Weights of a small transformer language model: 13.1M parameters.
Each number is 500 + 40 x the weight over its row's rms, rounded and kept within 0 to 999. Layers, rows and columns count from 0. Numbers have three digits each. The size before them is the row's rms in percent of the matrix's.

# up: layer 10 MLP up, 768x192, rms 0.0599, rows 725-767, columns 0-95
# down: layer 10 MLP down (transposed), 768x192, rms 0.0599, rows 725-767, columns 0-95
up725 097:466491523502478562544502545515465444459493467560493474463490521480480553372439481494459453558430481502489506477477532477538480519486460401491556536466575472571499519467561432506465550482505502457551421492481475444474491489432558516463506476482583461525528486469479490513565508417531457518
down725 107:474493527525455477486501529505545522519452379492542480487580515491470517477470579522496543460512494488524462469503541519490523487493447564482463482491504553510426553549509472509521536515507471494483605538522585536540501528496410538506477536498495535538455511525437477494572460511538467511
up726 095:529491526480499488572477520508537494481557492430515500540532439514516493484477489436491510569545488512497502494560526440484418506521555542437491498466492532485514443489476527567482541540452436522471529546486521522516512523527500548549427534509551570448528487502459479478467571482507495447
down726 106:549519451495484493466440506532444472527497512501437544514613514513539458557484484488522457565464542477413495539543547512462455503502495437488479545449452590508525471455490466452490507452507433498566551504475501552516505484518564498521423457512541500502450543487371417508518552480521491510
up727 086:405481458483537593548488496523547539427489466518488484486477505508458504487494482501562489475501469444539540433444502533576459503488477593533502513557617553469425485495501477489505441468521505522552491482498501534599578498505491542523512532510570413537545504430500516520496556454485494535
down727 088:515524493484435524507490462443509551455476567511514547507479499396479493492484523423479428509516492559455439584543523469539516465492438474515497533491463488539473507481436496493473486466508536485555516518532480548471441494500515441459507453542422505469517555470499433421616529497472528524
up728 104:510507562501519608500513449546464520547471437519495486579462505476554507510551459528461439514472519554539477523542560512503488532527585509494467493550450548513473526514463496507455475542477455478501506449442496455469483594530482467504597572503514497526503527439482441429529485458545519510
down728 095:517484471537455490541475459475566549470508515587580412516461501473514502442502483530473465506507518502483512485532549488540501478427448520492564542452552433505475523508544485568557496468492489462493508550626513536481494491514555549430475444450444516482533451591559458480471541503500512455
up729 099:509553457550415506510445518471536628491580486427497466529497469538461485541511477495433534436482444504482571493524473436515541516529537439525479524526486484511593520476474447517510464524465515481582530448425459446579480453604538408527487465538531493497542523494525430544493525546482477462
down729 094:473472453525524452437496537448514414473471520540530477542444549529492498513570477549529474620508494452578485516488608571522484461418536547463435558486477507478461503464549559555518500479534502527513567507540511545439432499449417498457512531556514564492493453514541502503524493515453548468
up730 101:441503524553497530413467526450462512449427406541566566541472507474466531382511526453493487580533481499515534467508458511558521487491461519575474483490453468464428471539541508494501477527481541522419553570503533482496559473455484464539533492529497563563539545516462486504597497491495526452
down730 099:568501506496505456508539515490428498500453546520484450473510532416406469420586507507457464522557483523488550529507494521504492449444552580479486457475530515436528530493463540400454558455483485532468452585487479595478510492498560477522557445516516457496480499546528546490520498437505545485
up731 084:425515519494512539598449474507423471574475503498508494457481491548507496496447414538506431405527562522488520574475525458471524508481508480489414500488505493454429491535483523541501484444493490493487555468505504506518486499546490423531452535521527508504493430509498474493494508497541465554
down731 094:566548451532538443437523515519520556434516499507482517535540587547445502469528526505546534612499512467502457450481484557562472474530476476553549468489520478512582505466495504473487506509433502506480447555538489477473535504538530534507527461423475504451502483499476526571539520496470546423
up732 094:477474473478562493475477507497507475474502504453455551515464427545526525510443491508490492486567546492447505402540580530498527475469518460492465532479481492470514460461482466585451445560444476481498499438516557469543465472460540520461532512539469477531475489561503400536491493501525506497
down732 091:502491557466506413533513486545469496460490545558472480446510507462495496452481540440560466519423475459477465514565453488460495554491492503608484526578497495601514496515513503419475499475555485481542535557533469530468515530534486542602449493456577522501525502440499505524417498476500506426
up733 095:536429433539478498545492454590501524487535566469545475496542497555447541488515493443480537558475554514511501448574409525485468583546463460476488502544464578493477520475509406469453493498538542460494564557486499490557546531511441463554513536499547471550530553484503488467539504517524475491
down733 084:480566535519513530490502544463543529452589549513542531540481430492488508549395527434459364562521521576512570551500485494455521509539539450521458551507560465515500522567470551533494445520469531506534469526574513487531529549515550496514523479530510485557474494488476510552474484487468513523
up734 112:509449580461504471454519491528479524431410526380506488486522482519513518544513462450466465558533514454490468520498465517521463449517407507504362493484472575506447511508461502499417499456527503475465527479515443492515488537487484418526488496515485480463499513502538494437517432539511521503
down734 111:477415524487483475524506517468593547478454524456527470500545479535512504544552500456554524488439400544529480473528475530470426540506540511538447434450553495587506561497429478483418484456439543505488475451452482476512562552497526494506514521524482502566552429465548524505436455493540445470
up735 096:568440436553526572559480516493470441469495462475481480512450464512470486455413444467484458539471610459455524512478511439562507444482483489469455559456563528487544525467514498491539479514527533459491465514504466517589546430485587480534520431535562503544503467564471548568503521459516517532
down735 099:441548570551464445520547552481564461524530505557493556439567406506532533460514485479519515456528449555518529506540521464503504511517487472554634578519507437540573533543539444518490496473545457538526530481544499472501438529483503488468485530479479500532513447484506448501510517619543549484
up736 102:474494510490548475488501479487446474490436479563496498554509516486537508530471491494511486490523532513520485510510482474493477551491491491490481463433528563475458552423450538504504530538499413375512482462449519451532507479497559496483486482534525550449491496454427548426520505511500576576
down736 096:497541480466505488587532522505482559524521487466514517475453514514489478556486460537468531448586562530515537511505491519512484439448508491507468503545490580515526557521504497494607509432451518482475470491505424477546530424509482530436558500481489460518379487496523493507566567495516471524
up737 092:426487517539501502496446510514522506551496487504547520533492520478508538506529500470443471513531460450508570437483550492520447462564462452551418493459465539591513460522574583567434540533467512507488456498554564496479507487468523487549479469555518559559564501563480521352547553479449463532
down737 093:493593466521509435511537499479495458516479529580439475439492467472526542536480509515548522463545482483484515495536455449530550467457530516461523494525552508489517411557478478438515537486534568456539536558438411517515589490498505466463428524517471476467451472447548514557451458491556579464
up738 094:495625512532517534509496481494535521467500472497499543527478542502461505515502475605449468381508497496563506556500566506526545544520562491518508489515471535448432534482499517551487530492560416513469537513508453451453544496486484488552491549485476490490427577475468489572493458490490528497
down738 102:447545541492500524533478447471465511477493543515501569525555487462563507485474482523491518454512502559572445608510531517494511612502485459500582489489533534455468447510462481498495538514483485541533481579498473490523516502481456532532404438487479455560536505424446512542571523476444518455
up739 092:497533504492499439507523482553423478498520548529414517602516475469469487557486491465495454538476530534435478513529529516516548541451541529552486511534502465477450473451473587504482490508547455440488441498547515453495560532497504554559497496520477480531530465474514432560530461539489559450
down739 100:477503476480478535498512508485527514489438519513475528516481483512572531553405549424534532483520458486550444454509443522571492545441567560486559558543501554450398464484550611544511517446503516501447486554535541511471448500466473541501509484446575516549533587467577451449604503533494521513
up740 107:450524479531562587479520499551489584492499523492591548479472493508579518510517493453570525520512549456419469523573594506521530474431510449434422432511487550487482551549479527530428421549524452490446512555476470467469509496487556497499516502514510464485512464442534524633561529504459559499
down740 109:506480545508555419495464511498540593453543514549439526533541470539511575476514575475490531541518517494435589451527459497568543506513501461520454433569493477447542458543527466514541529500486458452536506492485554464520519512596454443501537493514478576526497567567455550501465503533560458440
up741 096:520565501448479470480463497558492515499498429473549497499522417579492521446439565484494458509526512562567517595585516528462499529419517582443459535531547524518511499550530445491514498443510481544499460485479496578447438495559502538508487555493478506540501484511582485495622524450474514511
down741 097:516547469474532555507486476454490405498490443461514475524510500497474481456520442569377517491538461472470521494503452486538491491501448398522498473494541432454477478477524503572508502472444479466471537509512570502481524473472523457513497541473475487525475533500491551588442543536510527516
up742 099:496544492540520528501502580498515503529530466516493542576474542546561463489560509492489443487512560508450536557480530530472532478544500472515485555442538517470570482489553539513518532470457558512469552474504546585463467533492586565545498506490550452538437536528431426445504578483430473537
down742 097:514443578439481489505458508479545427430473560478505459433574508566529571492531524516485567529469507535491507439442508572495470547496522543578511557452512494465425469477437461476489564515577563527566546495545477528513486476499448475496481516548489520503567480517555482483547453507579520480
up743 105:462578474480491537535488502512502541479461584522485450489476506523553538451440457521443478533489528538512406472519520503524513425542508513481519512492574515512536467498531543480413500476491542590493541441544540491547459460487499423585550630466445498540512519447508500531482507445442479496
down743 096:503471452498504469521490480529541461412516530413475570513542506447485470517513520546441529546490458479525496472485429462579425481485491486567447418461544538564535524465413515486480490410493491471461482525504532584505436508500575501430437489545561568499523492527505437520432510440512528527
up744 099:465473498569468440509528463479492482488512500512483523492519502470591480495500461436462460523493570495532502531562495451539493486554487530456386565401486471562521489476476535484463538481468448458484489507578451518461471520522522393488480431472534455486449505490445460503481481399478494413
down744 105:489457435547475502511491520480556510532495502563504493453468534438510516520508477471536498528441503485531507448469519488527562451495402526493535488497508516475492555437434417537460562562514438533474546612533533493562475543544475459560482459502505487485522496516539518532508508458457530412
up745 108:473557522459504561526514476532481492437453466529417483492525523522516491494443565496544442523493482473557544465528589553468463511492536496491468473503498472478476456503527429498473464453482468556513499405564518524468529459500510578495524455562439433484498545523504450496502476477554558468
down745 097:477527480489452512497470507559457540527505503502516552564384477472566503524440553541499469434560502574597565481568498526542501441487486473525525546483515515426474532485518495570547502489515523514444520446465482513496460529411543534463537527563536482449529555525434469547607577493495528523
up746 092:462569552443456496534482485484453550490470487503530493435504473540500487394518507482569455523484501538461507476557504496467442498495535416502463532551447549509449543482486503489525481519513511531504458465656553521527527509548523505480527429555450529518464510614515462496437532513410494439
down746 091:488421539638534492466522487504598513461518503511427467511547517532458498534466506534477561514514520530504503555498472440498460504531511507501496503512559474462521524464513514490465510497498433448526527555506479470481480461580533523499459550492541374502548453461541544475505455501499561491
up747 097:450462567500505533528465496494522544458472470475498469512488453510479566496518527463474464517534457500523506567469475407481541496565485429427543607461459517520462544503485481556481572459500487494563529548528486510531525556474514539562507510474505475511590487481428533435509552573477495493
down747 098:573508466449424539472502561518515449535534535508457522435549435552509513494494490533529617513517532487552469402513474581452482476443476533485484484540481444452502494475566498547507479485504584505506487531450522492490485455481456506507480427527549511558469536520595552563485538500491570514
up748 102:541463535511486556405511526543573531520467541539537463451425532488532530544461474470526476442541495511536442513507507513468455457498578442473423478529425525529465517559539470545430503444474522433510475479413514501487494562398480488508543501534451509446575509517471469505517481506487502484
down748 099:460564429510518550500468446553467562525522528534506474536542495448492518471558488483535477516552496480445537445530512462458598471452519559520478521435577532515489461457577483541497506515474466483447464569478537531537507548499513450532499519482581529470490440535581573557468458489413480568
up749 102:518502530494515473517478549448448572507513481469502385503493504461472476534542480447420444508545590549556528427517490485567481445472507449578434523449474502465563416444516525497517450489545551480494495513479524437457514491450530520505448490477496527470481536484497504418491515466461518485
down749 104:460525538541510502492503498452475525512453466463538454457459463497427462505517472457578539471510389498514455459463504528504500472519503502479542506476552595508540543519533472502523470557498480508555498479483532472547483470442515490448505547474425539598583525468458494521487512531515520476
up750 103:452517406451491470406503513471513519464523424503526558537536426500435512507497498536495435496482502460471471476451504458540458566463481586500379500438533540492475544482528547523481529549423486497447502553509542453466536541518574484483468504437583485534485479501481529481531489484522493469
down750 101:481485462477455518552523486451467475535481434477491578478579391506532482569481535457459537534499499452495505463464521561506516451465502505468493467429499443503374471473524498431491462531472523466543447465527480500498412512469432524507454541532461511469490488425496520507518546430584529527
up751 098:530551455518507541521590406466560517514472453541428507475457422564565511517468454518496465475548489471495521490464498451454489525476552524502482483471575563467467495493507472464488497474446459436546506459425468502525501492502569510510609532498513437535520537492477422486508550521471531449
down751 098:490561523470432586494452495552586576521518545442552519487511525514483550422560566448480541544444449478481456476530571560523478446466497526532506371516472452477472425442474526499471459531514437565530439497525499490491478560509540506445470462500547549452435548484463469524479488469456507500
up752 104:486474478517530533498471526435471516504464495432437507423455492478510478509465417462533502473547508513431425568542486459471581499503533511527582547517476435456534495454509535578507484489465564502486567520479434580532411472521510502472514530507557533508547536532503471519516545525560485426
down752 106:507517481472554568505593467477433471562491424465453470532508523523560510484424540540391587455490524504502523562577505462505536510543465532509522485451501564456502442484472549522485391440540516494509493551577501530515465416530470489502525590481559563537523525474558475425509584472501489461
up753 100:469537523490474510500503465432504448470464446513528544473436460550507579513489511446508473449516476533493570541537515480516609473466487476451497537496537504509466497478542533518511499487492497516542523428499539540445552528523566526507534512457436553469487573520430411534525534495517608438
down753 098:572485502546483538468458430525440467502483442522454491439462495525458475530515486533516520484520535571466442557474550531529579439553558499465504436523526486436522475498549496529475539535508488443530553513520488432513555537495578486484460390507501437574448542501509457578528435507451626457
up754 102:434511534486510497525480477480506546532532411483507500549432510513462487543453466540480468511530530560462396550523553508462551528520452512535458557573474512469523543462521551487527441542490498505487524495445581516526473503456532500519485532496402433527457503498503483529520559463479468499
down754 106:490491501506495534482421491531424452584480505503478524500477523551522413595450449532443474478490503562447445509433510510462526530462543470531540552483504551569445480472495583477532540490541561476504501450475480481500426449413516462444483503562510505546540585504495513563518593513487474477
up755 099:496508562473482466404456476529425504491516561530526474575537565472508509450473552504535400529560476511460477526593491493456505509546507548486511533537522523526571495491599531552609525549475544503510497526485462487563538442536500563510463558531551523449496552442459538413476497466501486566
down755 096:527473522492596513452460533576512477492529465455411538525497449492536489554502463536505514451509535524596440548549594470557475502548453507547540449462510538597497436473522501461520523460499529527475526449510477540485453467508522474534600491451478582510552469476520511503471504471444495513
up756 098:433511466506560536552484467529496471481530505529497431448483530495511456475468464461549520536453546527419507508472501420540522481438461576509467532448537428510492472526499473517504492465512557455473453419557510466539480533502501505514461534435530450506508519447480408527443487456510553492
down756 102:515471563525498457447479538500483515503475466470460423494530409527421459524494507576480542468456431479493492492459533464471501582597519433503500477484454549499563496639604521529485495485574489543536522519462482494481539535552516529548476475570431512503528480505462608534495484535521497524
up757 093:448426398523495456482493493479472437491501503457432513458489487541488459460529496580465491483493495523523525524574607464525471462459513417484513455534501549488501486518477445524458498488488508492486505548479543510531568548427520483593468498487517543567536438507564545482540477372513434547
down757 095:573529534518492498500445494496523521517525510479530449525519553542475541562508490477520598559555571463429503501501473548496514506513442518466412584451410491500550513503513515475440503504438509518513474491445469546473473514487516486494578464496437453493420493516514548459499563525392530464
up758 100:400465500539484560485562493544508480512424481492469514516509528458525524488552530508495551558535530419470495469547496511531581525452445421482497539509478518503508497494530467501486462500518516514490394477421515505430490495501462437481509385539520438512463481455498433527515534484504492480
down758 098:488432495513521502484471532507541531545505439460567494466559512505482527506523490528527539437443540513564530522546471468478558562420445524531487587568508469502497457513551417570450589551472477493533485512443468507465542510463489563496518475550486531512516452428561457477500515505532547492
up759 098:431478499528464516437481437458579463519464483508456509544450555521505545497577500479501434509489501522481477514603541561516521480494525542536491572489471500490476464538470516514467476453511489434513532581477502501512513560541489533512619455605556508555472505523440487493506503489492482483
down759 094:549508500489533475512515502459421494459506479503517414498559481486465470478474492506498511514555587445559533482474469506471427542485504494510464502413530480508490509477483442522476545451483496554475456437497469544422514454471475478441458492478462548449500504437537526462460542489562576434
up760 097:506547472498479618481497520499493560445473484498480483513511422496481533532440423504500499523557499465533560473496504502469495613465498445469497524483562521460504492558580524538491452563509553509513472532533471480511459403525526415506439548527446514561500498511421481510468506563466435438
down760 110:490479475498521564518591493462470450461496541506529520526507465472506479541473504464460526528535522516470507582485445392465536568430494472440545532432517560591546453524578494498535481477594473477530476496525478480472495553516519499490394530501476486550497501495527488428448500517552524526
up761 104:462571512512459575491487490579533521478501545527508437503525459483584505536510505541548511491496463477475501502528469441634588556506561543521473518471494536502533521483497504468495452521427455472453527462434539516523537511493513545563466503489538523452550476491507469451517497541452455484
down761 101:482525461528517468493505459464432528540598468490571594510500519528519560413544501390469545502528487532534518469478496537520479549423475531455529545519468472467559481504489445458489522476521551507474446540492498443553535462466505467561508459495530529525466545443524463482489494456508463431
up762 100:465578461518532503566458545478553508470508416508507472491496542463516443524517539558458488480508441552496595463530514508515522493527507544445388551497498518409515524438574521533498432530493498533503548522463483506494506465453494578485472608534531526492478509520539533526577557472526392529
down762 101:418451534527499605481494485478501534556485458421556454498502577475528413460510513513446528476483511589530401483483492455563512466517473532505483517496476514481506494553546583533479482486532542534540552489411538464552479519504583555515507521537517505618529500502535511508514487415530383470
up763 097:454537462566489478437477527476454481500408532498467537498553542466531435423546517482511488581523536506521526494586493498528525520551512539460525498474487489502544481493572508482511451500486516470489468449508445557435533376551529568499467512518578505440451564443478540525487524419449510464
down763 099:569510477444449450510519528534524489520495532601532549447542478565496428503492478471516473524449550529492534526479497485442481532530571505468524560451491430607481463470529485488454524513564495507516511483541451563495459510517545547501465495383526576543548517478454460482510491468551481525
up764 089:519497526437491510441481462506515523548552509502546461487527555572552467567464408478501493529493509568453526502480530500559470495506433459478491545537495439536554436549453467459522498492506386501493482575518539470511514479450485540558494570528557432538533471521539479455550531447416405518
down764 095:468543501526554515522440474466442480451479462515444475511418468537489532491501595527474490480487452483491470492490449500448483482516649540596540450515486497479469499529602539555455539468479555475487513458482531496527518597492486421534509454497515523388408489507505505545475511489508548467
up765 100:489478519568491529489517506506521516433529503473455432492513543548492464498446454524463405488504486565604556458553468535494553545401570493464547515500467514536412512526505513470505424506496527463515480560428444492527521510541502623504529546569508496523488526484496471503480529492470483492
down765 097:482555551487517467553496485447472516547458538504526528466528503544510536515540485482547573510493527494469437560459496489507491499517519394524541463520454486507561468489469475484561517471450503460424507498485546451513540513552484438460534428442487497477519477473469542583500517538505488531
up766 101:438523455475481475532516514529512492497546490469398568495455492499485538540522456525565475486489510444478576508539589485517504461473450516438533419575494526509474558504539529543494471508486483418469558501536526488520537451424564525491503530432494565495495530532477471463510522534475509537
down766 094:474527478538480505533501525557462458517516463509489537522439531513501556500403459537505481484493507532497536553562506575515541478550455491595499430598530508576415546502539502545541440513511496448503523399526442453525496502476538458513464539471513510555479527514483553531525529503546582496
up767 101:478574567427551517502519485492469453520589493475467456446441534487455567518555508423566471502515500483523503497503469450473516561442551448469471504507490568528486494564489538546525483475475489521511494560515489434501441543505504469483544532497514499503467523411423534429518494447426452538
down767 102:499492518531502509506579630541498492443531499517472596514514468476535472530445515434478501505493521610516568478487537497578495417503503456489518560552468494406503474576503542479472591514479465493526442548493470507472447529481479512519452532562472502481505524517512470485473551527564526504